From a checkpoint of a small transformer trained on Wikipedia.
Size: 15 layers, MLP 896 SwiGLU, 13.5M parameters.
Architecture: rotary positions, biases, untied embeddings, normalized queries and keys.
Training: a variant of SOAP for these matrices, 199M tokens.
Each number is 128 + 24 x the weight over its row's rms, rounded and kept within 0 to 255. Layers, rows and columns count from 0. Numbers have three digits each. The size before them is the row's rms in percent of the matrix's.

# v: layer 12 attention value, 128x224, rms 0.0554, rows 23-43, columns 0-223
# o: layer 12 attention output (transposed), 256x224, rms 0.104, rows 23-43,87-106, columns 0-223
v23 099:142164123145138119107119161102135144128132090146127121147117145125133108090123171141131117116082111117099121120126111143128132163197145147080159136130091092136125140142120143116157126118153138134160135133106142095135140136157108091123133115141115127136103152136061154163123186207108160096153160137120096154133136122134184122094104149113144148163140160152153110124128115100121189131113151168104076147149123121110111110137127106118124111095145101108148118159132126143063120126155142122146114067122172120150138139141161101125141092104124144137084131111132147133066137108124128105076118083141138124155097168141134109121168118137103070126131110144113125131139144155129141134116
o23 104:152107136128151076109118118119120185144148125117133132125144132106148162134134191111100128127160119120108132080124115132149185106143151120146103105118124149076124126138130160083097149137102095128149138107064118161173144131145153115119102086129117127134153125118161121167123112116132086112136123145140140102107123096129120157153152115187097108129093109091134125145107139127114137163124162164154140091127134112056119124094131126107122123099092150102074148112134160104158179150172120111129119145124175176104164110097105172161109115129149081100096148151141117140121120143126115125148126165115145122114113104098096147132115122109181155135137156102141135117134114154128120093131
o87 097:118110139120136139117121130129151088092133104183161112118169138138124134113130124108136090136067161102160145124109128120092110137153111095090153155151150075187137096157132157146123156101144176126123129155126145125113105158130109119142122125109122138119091130107118146110123153141124157129123123119160133155134161139142111170091128131120168099116120159164144142119137133140111108135087131133113111126095119142143073133141100098106161145155124098085142127150126108195131092088135130120109149123113124075150148100097143147112122084130117125065118118152147096150145106118105093100153120122098129131170151194120103103159137132132098100104131056135142095159156136162124097121138
v24 097:104142107122150105140168123131086138152112174127145124093106136141151131130172128118115132138118159146108111138151155116149146100095079153137162138169131147122136160134086100153106134129120108096127123098159145116098126135119167142138126137135092141177094176163139127134149138110103130184156118162127163109097160176156135144087120099093112096143105125091140136144140162134079133139143148090125106126154143122115131101173094159134148121127124099175173142122127108154132146142120105149099120131150160130127123151109125103141129127113130160150083127099109141127125160129122136089170102107129120083107145131158103109141160177129108141089148113110163093166146135095176121073073
o24 100:142108079120123121130121163152174113114185162133129116170184117153144145107117097126139145123129150122127127073083116132117118174117150095128115128114096097135134125125149125115091102105157142139134155139121160132134148124164121152114139146176166141140082155146149123142090105071166093085111126104137143167092116115124161116112087110140142128121172116160118131162136143147148130147150111129122139125178145159131146106132091113116125093146127115099162109124122159147160062132091123101149152089133105112118132115107077125130115139087130123115112142140111117074143089140154128136138070142113126156164125138092154140126106100118081174134100138106148155091103113131130112105151
o88 100:146143140108175123140144083112089158152108141137092117109117130140095108144137143131156149154119110111066126132160133153125122107129133161129136159153121156125143148094140148127122108129135110088150149119173162142162119137146120090142157102125097159123134101141122110152135129165115114156136128151164113119120155168148126155113148095109116100117131118136123136144168074142114117139163145144126118129124139127077137138115112119165160109124077182159080134118127158133142165119149113111102136138155141118152115155121128140109127172124128104166109088131134129145129191099117100141139102091103155129116135149183135139152142079059103142073140128162164147174153157128187172098126
v25 103:176105179124126103123089118133136146141126124138120069115112126095135167124095108162105173092132126127129141120155172127140097127157145103126135173115107161120113152146163118114132128176120092121137146106133120096121102118136112105089114173120103136154107119104131131131109091094100118116114121074125108105113106189102122134137135115152090097153111118112130116129136130149160147127184115174113138138110133156102112125189135136145127125146101108104101107113122156111151140135134149138150076116166125153139156144117089114160125099063133137125125160118167124092122120145129062156148164116142110145154122143120146136157130080162125136078152123119146108128145092158111135188157
o25 096:076145115109131116138123116114104104117114149117174158164150121101107147148127136135166125104124136111094082094139105112150141134154129145102132115150176150108186128140130128131195154057130108127147091113152148180069163145130107130148112151124154131127117116151146138142087081133139111140172146137063096147128153135133094133142089166103129159089121100117125134161143149116062134122118107125161111150118161124131184129090153139147113145102104143160144150130134161139121107126151100136141126103122127164169156086104121101152148137145138135121095101142133115176135132111142139107140142104132127119105181135126143145123125131112147156138095116153130147103118143135169086149158
o89 108:141108152153148120161133109117126161150098136141162111127101138107114140128138116115106177153135072093149132151130176148142096119116137112156102164109119174125134105135143130129104126181149130164099146125128127085153139133110090112139165149130108085133135132112127127092123151106139147122098099109118175121156083156143151122080179113146146115170115143077168128155110115136125125164131122141096148148098108109136119130200123111132197115135151118140121109153144129135103154143125166153099092124118093125083138174133142176143120130112142119137117117102131075111181119156136117168131169147121140093170137133132151162121115090162136112150124127126117114163138139180126131099103
v26 111:107113120097163163136086140113144142127148121117139139093098127113180123131142108075185167171104103108144117118188147092125148188124147121142142159113136174120142123133127092135179104163159110143128134128150148106172116141149124113143094149111086141161150171142102159131174105176101151144114121139124130092154149091105151101174144152114148151114125125121106073132119109117091177133138121102112141096146094141088167153129136122144154122147124115119122116123150114124195132143147138087116145136126128132137160117104140085174117166131142131158098112150076130107125139156144085148140149119122148083128169160147120119128107123125136109123122137111114109132143141118098138108152
o26 099:171184125136115125115124126148135139148114133132102146101091146177150121123122152141167093088089185145133089146116147143123099128142125127106091147165141168087127137098147131186146150089105117148118124124077142164125120117135135157141147109141116110141105144078164087161110131132156165106170144135088153176145095172156120139133165139101159135129137104136132117143146121131130114090104133156155130117128136137165082132150074161119129145111167139116131114115071127144120150086129112121089176113142169119115139083120157141125132088140112089146128127158137121120141106131098162142109107112137149155146113135107064114106133104125130098148135118110120142150092103128147174130114
o90 117:114119113115125101114106147132090114135149101123127096120119098143154128150139101138138176149083101129097155139126112109144101141127101122125165118131116093129156156149155128139100131180169116094157151138183126078155140128094123115112129135087158124114128116160129157146133161137111116158103080133116101073125122105105139120156118146141118102138115134129117084171103118177090171113132115139117111104131139099097125175096163148125170129122115126120091140107183102134126159140146149094163107112120124140144138188126137088164164121137099136135129163106100088174115170144127115121167139093105089097125159114142144125137099100121148097089149141091140163120177137093138134115132
v27 109:129153138109135125110125077098126143159140087119144062132126144162155123132122095140101118120110130137142131154135134122110118128142147110127112128118112151142102134076147183148118086121113113136124093155173117114158116130106122130165154112133073143143149103160098124090150139136124115121107115076090148120131166126146106126140146136113116115143087135078105163088179161173128119187118087131088122166105114148115134169146144195134131144113177158138106146156117096126155176161110129110155125149098134144141067153166115147120127127139116150107121128109118116095130127121147136177149097132122115136139126103111126151095129131154098135100167121126126131122147161171107190108113
o27 105:142102147170133124119127130149176115103113153109101139121112110103129148116096149167097132113122143130133081169129111167127124132137068134120148136152156142118170082164146073156104126124147163149102144108114102113146132140188094112096121127133120083111161150128112117100160091151146158132104121126152106125145143130138147139113141111120104154146165160073143100107129157114139101101108107112152178123116120134124130137105128136105138171121114130130134112127142112098142085177095144154139121156134131128075155117126125070148090117138113112187121159178135164150105160109127127090087156140142104119148149125116072130140145137153152074144124145137139094121127118188133100138119
o91 104:125167156128120141140135131121060115137113095163115109138143090147146079147162158095089148113104107114148150128140097128154140145113129135124113130134098147113130139103158121121159097125124126099087146126137133074103143104104146090124175125108099166141100109158156120131107191133117148167139147135127098126121120161140120129119128144120092148157124100102097171166137153150131167118148117124083113104115121100121134113137104174149136125079175163144121132145092151141166124132117120149122117169114162076088118159119153167099117117109114130141085117114135129107154121087113186156153104103098127131093145133134121142130155126117070112109103108153187119123108139182136106132129
v28 108:102143141105155143133100164167158068146113122122173094135113120113123151123159131064185135138133104109129128136177141130110130131101131158156174149145118150135123125151129113112116111125112166111120147162135143116149104142138115137180131127137137149106124145144111104115109119089112137105169178118131130168123088129132150132178139141133141187149095107118144099103136129167148145135151168161111159095130150158148117174170127109105108116120118115111084170171108143174118158100124159114134135152118136127148131155131111144144138119149096117170110127159125149136109160132156144154137187126129141103110131114090150148182126122174122112150079084124134093086090105130098121127112
o28 098:138115122164135133106155082139125097157148103131145099098176111115127127167110135159089150097111123117108091126113145158115130119159132122110124101088131107121058124167138120176120124129156131131128097139150120114153154136140087150123108135129104092090124113147120127154114170107127099091114100134096147116140163115110160139052120125113137093111117149128176151128139095137121179156160087100133128181106083117062153120107142156146098134162096125151136131131132134138118123151108135176131108158109159135105113098133091127134100129117115143118118157102128089162166118117103092150126109104093106154140112160134147097137122103102114166093126167107115095132154136128109104154091
o92 112:156137154087145143119115156111146136116114147144154111159073124136179134117142117138124146122131092117158144143122122114164146111125099179148157088166079134134142134156109108153094142096138117119129127127136125096147141080082142123118127161141146150149088110139130158141143129133083142153145140142112169167147087132135116124150168113138134107199106106142167112090083141125115152113119127160109147087118168123185084152146089080107121121139147113122148121132094108181124130146125130082180140138122135128136156154135149129116146161145128120117145117137083114129078165120168130096103182105110148119110099097114121158138135111144112083113110111141108152142134125084109150149119
v29 093:145116134093141122148101115131130155149135118114110164146112118160174129158155153160083122149180111182166133141100109120111102115132144140089162125149125093175099137136144124156129138156101156128089125138115128153107155129131179166129145104133122120067150141091122105145157145151155167147152124107123122145111145177145109149092135129123076137139140140120134142102132111159163127159096128111123126142112118084115116116111128092117140103160140062139115114143158122120095126125126107074141121131142134097156142118151089151095175115102145128128103118191157115180117086136133148133089156125157144090116135134099150126128129119146177173153134125128149129164126160134165108093161
o29 101:110109123162113143118096117110152144134136136173139119131179146119108121101119138137107139140095162110083113119091166148142134121074132131123104156116119115131132127118141133183106166086103150130146125127074171126115147127165131107161099121113123138142107105105138138108127107111085159082135120120169140084112147152138142117124137117098117109165141144116143127179137157122091132143100114116154156106150152164150171133139165105120072141131058168120166124134175102130154125083096139121103123167127102110139136157118142134129111122165113127111124117087121166133137089102140110168124159165129129159134184147089093111110146116130084136137109142103168132132140172145103122143083
o93 092:126105164112123109130119107152134158113134136118102139129109127130191132125132138089132086152154101171150093118136107164087089138150117149109143132169115133133141129140129129123129171149123126132112135160124113143118126108092140111101171136104167101122139116104160112130130172103150124144167131143102149142096123118108108164130135165065080123132198156120102092102118134137140144142176144114107137110126106126112103094076115106097105132171170070148146112090116111138139097136108126116129135095134127142110120116186113132135131137109108111145128122172182111133151146146111146061074122178158131097116166123118127115097138145110104135158097107123134154131084104128123135084124
v30 098:150115113130136144150107140121139087121125110163144119111121137150121144090144146161108106135125130121117113117110158129152122146098105078143165086122145136129133159146130154154116100124149117128156169116124116127115104090129100147104055123156157146137061138108158150145165149139082116144130157147133127123134111137153156111128166164113095142139111074145168105147132123122088134117193075082193121127172132150150118132109162155095156177097084176088124114098104103144105104132131098121121081147145101124102158160121128136134140153117124106151134111140093109160146093109135122113129162150121132151131131116136122119149079137141132156136163137144130137075095122105134114104101
o30 102:137142120138118115113148145093116155136139137183091117120117108101121129164124122128138099110131128091175136135089155119108111108099116129108128136145148106111122100110152105140119118141178109118178133139170137156145106117118155145104151106103095138172113158126129113175127106169164123110071112127116114122114140160098092122163111120157111135101095150156132137111125110106154150137126171135107129101170108114134123173160134130147105070120119112107091111149090178125149155111174150109110140109170145139149173088145133114098117167139104127161114085134141158153103112175121128135114096166106090110160118110113141145104149088082091124114125153180123128177147131126093154121108
o94 102:115126109156145107169153120165151129151105098149119126100104170161114161116122136156102136110106179119123086136122163109124189091163107110178164111046097141139125143166159130143093122117121112152095143126108122116133129169148168143142141120122129127136139135111126122133112136107158123135136146121131128138130095146179158128086164137152139078134163119143174107146150127111087111124160111106164144145117134182143123114117146156148184151130123153146147141145111113157119124156068120131115141140114135122124111145105135139130125140103126158141105167120132062123150140131158116146152181170143152115105125135132113119137141138137145143125164127111130142135099144040133112118180
v31 100:110104113137114088132124105132170111135143098167108124145100133159157137147149172069135107142117149146126115119127144140107171111151140146155124146147108112150057140158121133141135106110155120116110122133135083127086134084130106119146115139090161123095130125161114110137154172114136124134109084156134105156114149103106129135093081102138124104102149166132078120135147147141141131157140157163115097143117133089126149145089141143120149160133109114144143091151143102109135128084114119139135111178135161138129126083113109123132115112098061121187120138108119146130124094148142142104130132109085157197134094113155123115100160120074112179139076146153090147099157123121121131119142
o31 093:138147088184152152126096155128131167118135121113110098102158155147122096161099132164131122108120151155149153139112129115140086132139124092095079078118149119121145116128111130095130120137116165136132134125115134143133085151159131170123143136143136103109178151161138122137114104187134152144141155140125123146146117118117098129157100170125094143110147135137107110143075134091108126126093109169115173148141114177121116128126156115145160108137135121142133095139117154069103129163159149103151142118119133135127155160145102113096143171159135139112116117111135086126106127119160104111113118076174091172066125104131143107140119157117148108126154123129074138123116135080129176188157
o95 105:133125103130121129160115080157128120158151152160115140103077157130153130111117128107128094113167123144109105081149140140107123079124128137092141138129119115121079149163117124096110152144136131083100125137128106139111160107119122122081134115139124136125155124090105137167124180089141147179158110118112113132120113116129109176127135105127121113116140118139096130116104138132121151158129181157123105160088114081124121167109110119118129124134131092119100086161137125113121148115123103099124137113114118118151125076113168155099128124108097148167200104081129165102111131118109171082152163113112144104160065153148108157143112136092113161108129105094129102126128091191118140102125
v32 108:157133106151147132121117158175132151130122116093124156134107133153087141132144130093094108103110101153128152139163113126129106132100091150119155148155134135097152113070090141121164136094091117117128120158133135155092176097151122108145182165111126140144122119124112090170167072171104164099126138174106121140139116120097167122106145165120143145092102131133154090115128146155148137117100146088137104125129130150132138113146138125083161144066167092136109108091127155115117188127115092151116110096112127058120122106095139140109134138115158087111141121118094130136121156147117113139118102164094103143108126114138114131134156131142127089144131157161154132103131069140116127134099
o32 098:097124143104167104134127101142117154108169132123173135117132175142106119139200138132134123182130143116176130187106124114152176127137125124125145153151144147098116117148114106130114129141117140139102122133146141097109150143133154122112107097125147105130139193102175125156121141137117140148160132105171137087118133132104102136134119109165132172114126154145115117128095092154097155169171158180160110127115063095146114099120153145171132133116116123140145111181113108121177087096152140119113126150158107120144168148117132108107128140137101155156111138106141121100165109124141196124177138172130108103129139134117145096147110110128121127143144132125102112082130117171155123129164
o96 118:166149149140126087130110173094114118145124150157079136118113141112125156136087092137095102122137118123119100116109118153096101160135104172128154102116113144113178123116147122148138150114111101119185087130120103140142148170127132176133171104102122151079112138132112156117133095150103147106125176152147117143122134070089109164155116151124104136158123139122132143094098128124107152140112115128136134079148138165143130132112142133105130177089079133151101106050114154110135142119100098118151154157125138138126154130097103130129136135134180150071113090140124144130102157097105090127127111129114112125128107151117121109095136155110127100081124144160159128167158150090145120146089
v33 106:133068095115119125121150123155116121144116167141139152103170145115134174102092138161139123109179127110170104122107133155118067096167137148142142139096140145155129135167113121132103123119126124156110150123121118086116120111160118150170155121161105090125168082131121172114123128117117110168138137126133148140140125161148087124109114137111160103140146137091144099089127117160195134129080140113166181177080113123125136102112180134144104112136119143155149175112091096116128125124088111150121097119145146152091082128141107134095191140146115126117133179106133178107145132144148114114116087147129123120111098125132134151152111119133124107115159137135135130111153125111132184120135
o33 100:114125112070089114124128112133133133160156110118114156122142127143087137152151160108161141097061145153111162174130097113134177161136154120124143139102146166141117135130122102103138147107129083146145144129104094142105120110118145130111097124126151170135120153169136114132075172077148128104189123143150086116138159118124080128132128094158146100133152129134103086111132091164114148070182122099110116126100131136117134080112096151105111149104129144115135091107126145109142128114144141082159143160143140077106126130134109140123190132124128134146088159108136108122128127124137162138174128104143168099106112169125130145089139086092139137117110107149139129123122135093124146157146
o97 109:144128119115144133115164095140116139106142129150139126122129144123173117117123166123100147134185149125188115129094104139129093085111150140100116108132129118127169149148133135092095113158144171101111133085152161098152121082223120126111172123112115085171176123113131137104156123110101120127107137118127137115138085160143145102103121125100105141136139090106145095138120159142119105126092112148144155140157108114121132078126133115140085089118206141120147143138078125137174107150075099155095118127133114104088133117129176147141112121099132128132148143153123134164150138100150125111102138148120141163124159108139148136141136147127104160136144129084117142138156126167129103141093
v34 094:126146128129145131125124119159124081134093133116134158133147127163115140136093094112155166124115080064151085087142128122095159156120118128138140130148108136131138121146131130125128107101077139120128154127132147108169096137054120100148155162115132180150116124124089155178119122111117120127134114163091155100140112130129156137176130113113159162136100141116116169130124104145114131147081090118094093088095115108130148146136116130137108126114110139093083115133152180117180109119130136139132158156145159158083114150146113135142151147134170159144119111126088130144140171141140146112123110119109104134151135125076147151083117092122065099127127089120146165129175098130118129089111
o34 103:092128125128110166121131153100115127123106135077125135118077094138148154139184138170143149156104161142105143153171056106119119165102189101101101138141149124115092135124128097151135146165153114132116121128127145121126100108120115130093119136130090134130160140139137125116133130151110117135117136103113130125188153104113119053141121113157117125140143105145079132132113150132186146102115135129151139129131107189122102134135078113117153098139177130131150109070119122132136142139160134096171109134125138131126148105151112070134133158071095147126155153133115125087112135194112117159126112105144142133138090152153084131141121142106128115132133142083152091125139138156126131145102
o98 098:101150145121149121127128129160112096134160124110155088105149132149144066131067148150098141139146100133137130123125140114117104127133127148136152145130107136156170132079106082102111090071114106129134150137101138123121166142097157170168122142130162117136073151141095161147155099170082103149167099124094133097075101168117085161102184103159113152138100161129150141138167130127145138174142105123094100116150113131144131145167135119107155131119087106122108087126138132137139111150167112160168138126115128145115140168112125178082130151164148116098131106117162102097140164126138129134132140147099126119109130150091149150132140112157121103136099109142146124095155127125107117137138
v35 102:157132117133129147189088142151166105127106109128119105109143084097124156121117133148130156114115115152139113121136161161147133085123119098136098087097113092147110150122169123128140125084168127146101124158110091163160135140123131140085090143130143130127161128121095119103127131158157130104189159130184121132110135098146111167111147145102134167088151138131097118154134082119114102119113125130124149144104114158138138101144110075126090080138112119131106105127123096120107144135134124141156179117158147141113182129094119130085125139126102142086148133185108160124107106120147131077118156134162216098144134092119147118134134119102131143133088123124130111150142102098119147148154
o35 095:103120103099118112115110125140111114122139168147125112135141115142141158135101115113173106120124155135120127135154146133091131141144096086135130159128100166099153115119142102104123125106154120159117097097161114127153158086125133123140160156126126078163118108131129105095099155136135136143087100136109105145132093151096124098102100116155130163162109121121167140114134126082166127131138115141093099180088140113122100097120105153100130147076115133138128124117121142138166129185172162138177062062120096114136149137111130126140135160092086142154136127098176136159125158125147135097082148151152140120173113126144100114141127170143150103082155115126126137142149138075165154110111
o99 111:131093142140109148111132155152201144097143114112183110102101132110171123118147101135121169120150160141142111127134148164135105108090107105127141136150133094123088155089125148175119163141087141164135113159139142126124093143113128083158104122115139117113147134097114143116133076158067156077176174159126142116110122097143158159134119129107142095079159126104112090167148118155103122148111140145157145143110072162131138116147135088142097116119133095097110127128124122120134125094108125116130118130111104128154131094144156129128139097138165138104122153142132103149114084178133127095135120123099114135156125069094103152124130123116105158165111152087108108127088146105123115119109
v36 112:074130114143128108140109109157099072119146134124149118109134116130073140146152125160100138145137138099102120104124121214148154171149106131146128112167122147136117100156111188127138126139153142144109111146100158155092122132126142124145110145099137129181158082132131106066092152104144143170146131201099171150092106154121094124086098150111096126151127110141129154133152107106140155125169117107124124159109115131152156153120155110111162154119163137158101148127146127105143101127115125129162153155154119108141174147129123123080123142140120155156123120115095152115149132120113126104145143100100134130153114118163091112134188132101170157116141131158123157139124151140161134133160
o36 099:127152138117129124136159088147108145145137154117160086159127146128085129129147138176159124090120103113127133154115129124115121140082108129092167163111163121117119152105141129152101103114155118084122158083145179107110116125125096141117150122138173154095095138129147119123166138125122145114106093051139129133174113097146101121131094099184162105088141118121148160110127119134153118111105164109138111150140121139102127102159125092115137100111139167112141107084125114121149188150126147115187132118119143106111122114154134146142148162128125145093172117156115095137123121161123144142181114158112128129117108140117148094086105115109096064116121147119158113189120128099132133164102
o100 109:124119091162145155173103067150104123118147142122130121119123154092113139127159128122144119128145129087118105129116120120125141107126151095143106123146095188091104112108122149099156155133113149137123140151095129147138123114137146132091100105134147162152137088118136146113121152096145121158161174138101104164107104120133143064163102088145143106098129118133131173147148096135111151152151126134131109084092095129153146164143154133103140186129143132145128178148167131151113117139115104123101153123123133109137123088144119131101166115106168107134177134168139184147122116112131163140175124148073107109143119137108141142122171085121128167080124115090158131105121130191148129126154
v37 106:077103108113117106114137128134123135144131159141134181106135126100125113107129094109142075121139126144134122173141177131162162137110110140145146120154148099115142093155107142160106136129147146145112159113174119132093104092142136101151200155152143131094128135112137148131129183104142148157112106172128140092160146149120111092123113177145127126109121141135132135157118166115106106108103099138160147117174122113150099114158114106145152125122142092134169138107153112124092132105094117130153170124132123093135141170123100162062131080144138129122124119127109114081171110110115163114125134129120099082131117125071161161186128112146133126128144159167107153121107149085134157110154
o37 112:101136130144120116096144100116101093107131160095115091098097113091064119134158157155118129127152185145127160137118153096111086114137139104090129123130102104089126134132128123073109141162104158095175105157128147181133163132133132124110099113138160132114144141125126117112159114159108123102124124112134136089115136125128107149138134102086125128120076132169128142125110131118089145139115159191137127106150139118125151121148158108158101142141115160131109123112104106113162126139124100104161134099118120131130103091126103082130151148085155165097178130155139160135124168125119108151152075185112084148126146148125122104108120146072133155111130142122152114168118145073136084140137
o101 093:120125148075131111109114100150155113129127130085117147155160141116152152109133130138130129121079099142111105149136116137123151143120118155120158099097168130083095130115117134124134103125140152135126101121165136115143128104150128119153165152123157107086126126164115164123115198102169143157146129126139122123135144146101128128113122130140128173136128088086093090133138141120138154143100117152151172085170120099105114079157105154122067118132159118141146107184132117139096137074152099139111126109137113121140126165133102134103146086116112144126102157159102127118138140158107181122116102142110129120071214075130166140151116094103120135107118157145154139126107142097101166110134
v38 100:126141102114147131122174141113098111086148117146103111097165124121150087120160110127109154108167121106119113143093098103111149097150139113109170120142119174141166101122139166122111159067150137142109111130125122107137154168140088129160122109098119141140113146126152161122148140134089074141149105127082170146138197110152149138165154124148131104088122145117136152135112131128117160138134101107121116128143166135143125091127135125106154114090170118161101135148124096095135190108103121044145101127140099072131164119156129122125131137113122133090145096097131154152104121129152127148107158141086157130090154117158087114088147141143090133152115130114127145113122143146100117103138
o38 104:154129126148163163159155102072148136114141110133158142160137115180112127145108143093126098131116109160133162145133155112155143122091147116103133137114134142157121143114121112145141130156135098089116147099137170126138076121150119125148175167139107142102134158186117154149142136130156168101074139145133125115171097109176123139109136146100123163145104096100137123193167172105130136110104135136121139090131117130146128118150155117141094125123105158122106102124095156132106131117134122146095144122127147083124074120085174153157135143144086124154117127114110098120120126084125137131115128097159065146187123120192160100125170145120099129123132122118150125174115134136147146135143
o102 104:106141138109124125077131143132145119137146104157099115109163143135122099128151135114152151092172157058123108098132087111147132129180094113143138139152109152086145098134145113132122150068093158158136168120144103136138133171150132109117144096102125122113075125114119090152136115111079093158156109104131117138141110148126138158162132115158132148084126133165093122110105107092125154097122109143121118129132174147136119078053119135129137142115149097137137150101148121121180104100140114107128133126136128173131185137137100110116125117132164185125120136118132158147118164105093109142128140133094155121110158098134132170125142139115161116088100110158144137085139099163160112110126
v39 089:088160149126113167134149071097100093173120103143115143154103080115130135166124142135132117131155112117129114149117120102107126117126145109161171112154085066150127103129127168109114163145105128116120167162119150114097082139092133120119105116117115119143119144125110115115169114115109133153145138115127115129144076137146084099149107115155096138121119115131125097136156128134119169147156132128116109158166114122148137090151140110177123095166107121153091182123159132170081128143178118149131086144093161151122103137109137130128147135128121152126173150140093079161165086131098095150091129151138110133121161124091161168114109112132089112113119143118101138165146084120138109146110
o39 091:174125136140150068116129122158140133120153103128141119132143116113191172145109133112141119170098149141142114153121109128128136159149135124059144116142180157081108125185171111135102092149160149120098149114147102085142163135106130114141117122109127102099130118098128105121132164117134103116088131149128129116123134124090136126140095074148110138148125120102118149107101127116144099116088060135099128131167155148133143160159128092102193139120094166102139104134112118148131143124132082131140128134124180142103127167120134100153132098108163135120106101128141127103163116094152133152134133167150098174135108119145131130152124093104113121168150094070130112122143138141085114111154
o103 093:107146102121109075150173089117142123142075129126152169109150150109094111093080134110130149154124063156148106146170141116104147114155154136145158152143144143133104125065150140129139190143123088117174153157146107134117123142144149157109126132148114133131129132161126076147166111115140113144142114153145137125122106155116107131100188167148108130131135169103119131112102123135117141149176144152128134160116099081132151107118145100136130100153117109115095199153120124148087107104163110127122081114144115125122109111106090130124149141129106137122152169135113102114082145147141152086091130135140135110155136146127131145122134081138097096129127142134110123166087141128092094144095
v40 107:155150105093172162162119089162083135148123091147127132121159119079117136150149179098075096120112128143085136143120142117106120133161145132156124104121124114123108153124138093085147104091130137146124142153152121106135125161154149121096145100143178142104156150130093139118164130142142079104141135143075099134146107108153154146159131135151127127128111091111116152106151122103140146128161151146143110100137149123106105076112078130181110150128140156124117124099141137108083138110107139170150104122136114098162109105132093101136115113084167090138126138156119127158084115100141101126099192190166102134110165142139141128110121131121129140153153140109111104116117143162082134136110
o40 093:132099126165114149086184157119177105113157141126102135142107145153053129108122111124127147117124167104173139146088110146111126064135149156127112138093169137075109111139157113133091115140108137130083122109116121133117141123152087131162141121092100116161131136136098128085108113134161115082102149092124116119105158147132122162116194150134117150164124162123140117117116101132141089118129132166125137145135086134167142138155114082119094123121138129133059147183118111095157127122102122151131099136095114131127129171129131148104100128147126113143120131150141160109137123107138159150100143102124171158115100098150124157116082111105081125115109126137136172132156145138120098098124
o104 108:114111107105135118099128133111129148136123135149167118137162136156139108151118113108130105127136145149119123108119132123148105143132114160130157088147148132167136150181078122123155151080100156159142111138135133124161122120102130122124096143129141112120131091093107140103091115129123125139119123195089098100150138083132162144158149140148096131163137123125159100077095094141154113159132087150105141132158093132127102110119130156128159192148150095126136125137115089128093124164130131133139091155097096137151099087112090090104113095124153175147153140096106119149138129125106096104131169135093168116117144158145119175127127109162150149088165096143100113125095092121078103075115
v41 099:094127116107150113152154117114129157157112094113129123103155143147131117134151098096111072142142099163101152105133146148107122100111141113123152088137129145152108126100089174153111122123152115109132126112106094122145129159105130146124121116133141108093137135114114134131086118178127095138135141117103123131157157090095138106123136099133150154108170146128087140099132170152124105115122088100151132119083124112139128122134104105108165144137177122146112073124112082168137096101148155154149128127155081113154138080088107126129090159154127148146062122105133118127127149162129118149108106113139146144137156102189145129133128171129138128164152137117079105091164061165136093098100
o41 109:175138120125106127138153164095131147123109139158111147134127110115116118119078066117104136133123109123126091142145091180110108189145115173117136132106126144161141141176125089132098137113134117114114151132109117094135101094106131132137182121125155143127127140154081162102129131130125138122098168146123152146134115129120139173122132127175089126139132131108137120125104122179139125126104137153176116084094139148104095146097131170113092140088075103113119108076116140103166152109095085094159140126127133123115084135155139121117114112101139144144124119127153181147080137141169119089130137113135150141167082109107148134118169156127151093089110125177161136155115135158143111150122
o105 093:089136124117119135145108122159110132142108112093132154138126142140143097160183079133104138122146127170082124109098139139138134074157137157156092090131130125108094123164140098155150141157164135130177118134146140135103138159166139168136111165119133124126113133132122132141128143124162079167168126095122134150107140055134152137096146124078136140149134113130095123117113155127082152123130124124165125148155137103101141157119134139135131146097115101169144108146145125155095119122133143136133171105141117121153200102138135109138119156132108134140136136154180151114128157110157087090113152093127085063102179178133120143121104147114114138117123095132091152107128141100165111134089
v42 100:158175113134170117157105154094156117137113106102127164137126120105127130110132145155152148129093132055151189158107136134135143119117137158149123102141126172185102100147147115169128186132061091168123092131138122118152145159123122128148155141107137104105157135170110146098141141143103081085091114116148093114114116097098165128140117147087136110168168132153100115125130092114167128138117108110116098106096135113123113124098112070121129095148105148134114119124141130106117149130079160113108120153122106137147159101147128120113123150128118109101099104093150097154118112126149095138144088147155146144134118116149102096097161151105163167098121122114094119134123116118148151099133
o42 099:137103100114127158141146110125125136073159140146112157135113153110145106139106132076135126096143129145175114080124157124153148131123148102112080118121153152125118135125155162121129158129190120130093131108165137108113113093088122115134124130111156133092126158114133127105107134106152149122124145165172127129118152115176167094145152101138119142126100152112124111141129141131132100113106139151125116168084116176099123097126129150169206136138131098140176150102109123146110121141152116110110165131128161122111155148083160113115119151095096128172111150176120152104112118106056123121100157138143118132086099128121121111110125121120123140136121155055155117111169100093095136151166
o106 100:091147119159117175125081134107135120133155143079090105126095085112178152135128148161100125127114165091125160106114159097117129130136118081160115134145163112169100144163087144108111141116081139130148139152146105167174117153148135121124106143140142101131093099177131131111115128101130096163081123131114136136139108093142127099125105184079135137141144117094110108123123143174123130159142077096155108124127141112100104167110145080150118162169133158120151111117147109098125121128110148122134138145143100115150128139182145147150094115134101114095140074104130126125144145109146105119145152111115152163168153100125137137108112165135127135112092080139119126114086108172155144126118
v43 114:116128122150151128115135172158104109149139179144133143109092118119155163152079132171144192111125136082135139108094104113114103134128111129136100141136135090098134124111136116140104132142132131153122148148118123079141124106125153105103140119111113082164125105104114132152154146095145093144081101120149102096068150126123104089120112094118124146136123096123131111119111130108087105125132083104146131135100123124132134162112164142137087153137129131082121127121116123106143108155138150177150099133170108111182124140152092096140175161109127172140130136152088154173117162147163102131098142125147132139160144103080162089139128107176095092107153076132152131109131083124137114125103
o43 097:133121107129122137128155125058128112113149102120117121101149191127148105109155139116112099093117093086141117144098171099106084132089125137126150128089141118112146122145133154140142138152077166104135169173115152147104148140123113130090141099130112150146127151145151134136137130148104133101125139132142123159109123081160154135141143165165119128138102152172138093124105111101129162125114148175133109105122131132140133120074141164108141131117126122132141150122118138127157115119147082172135148157095153115115087136089119126112113110134118135188068138102186107125145063099126139137160110117119160074144103124150090142136119152110104172186130157133128093114130160109148150106139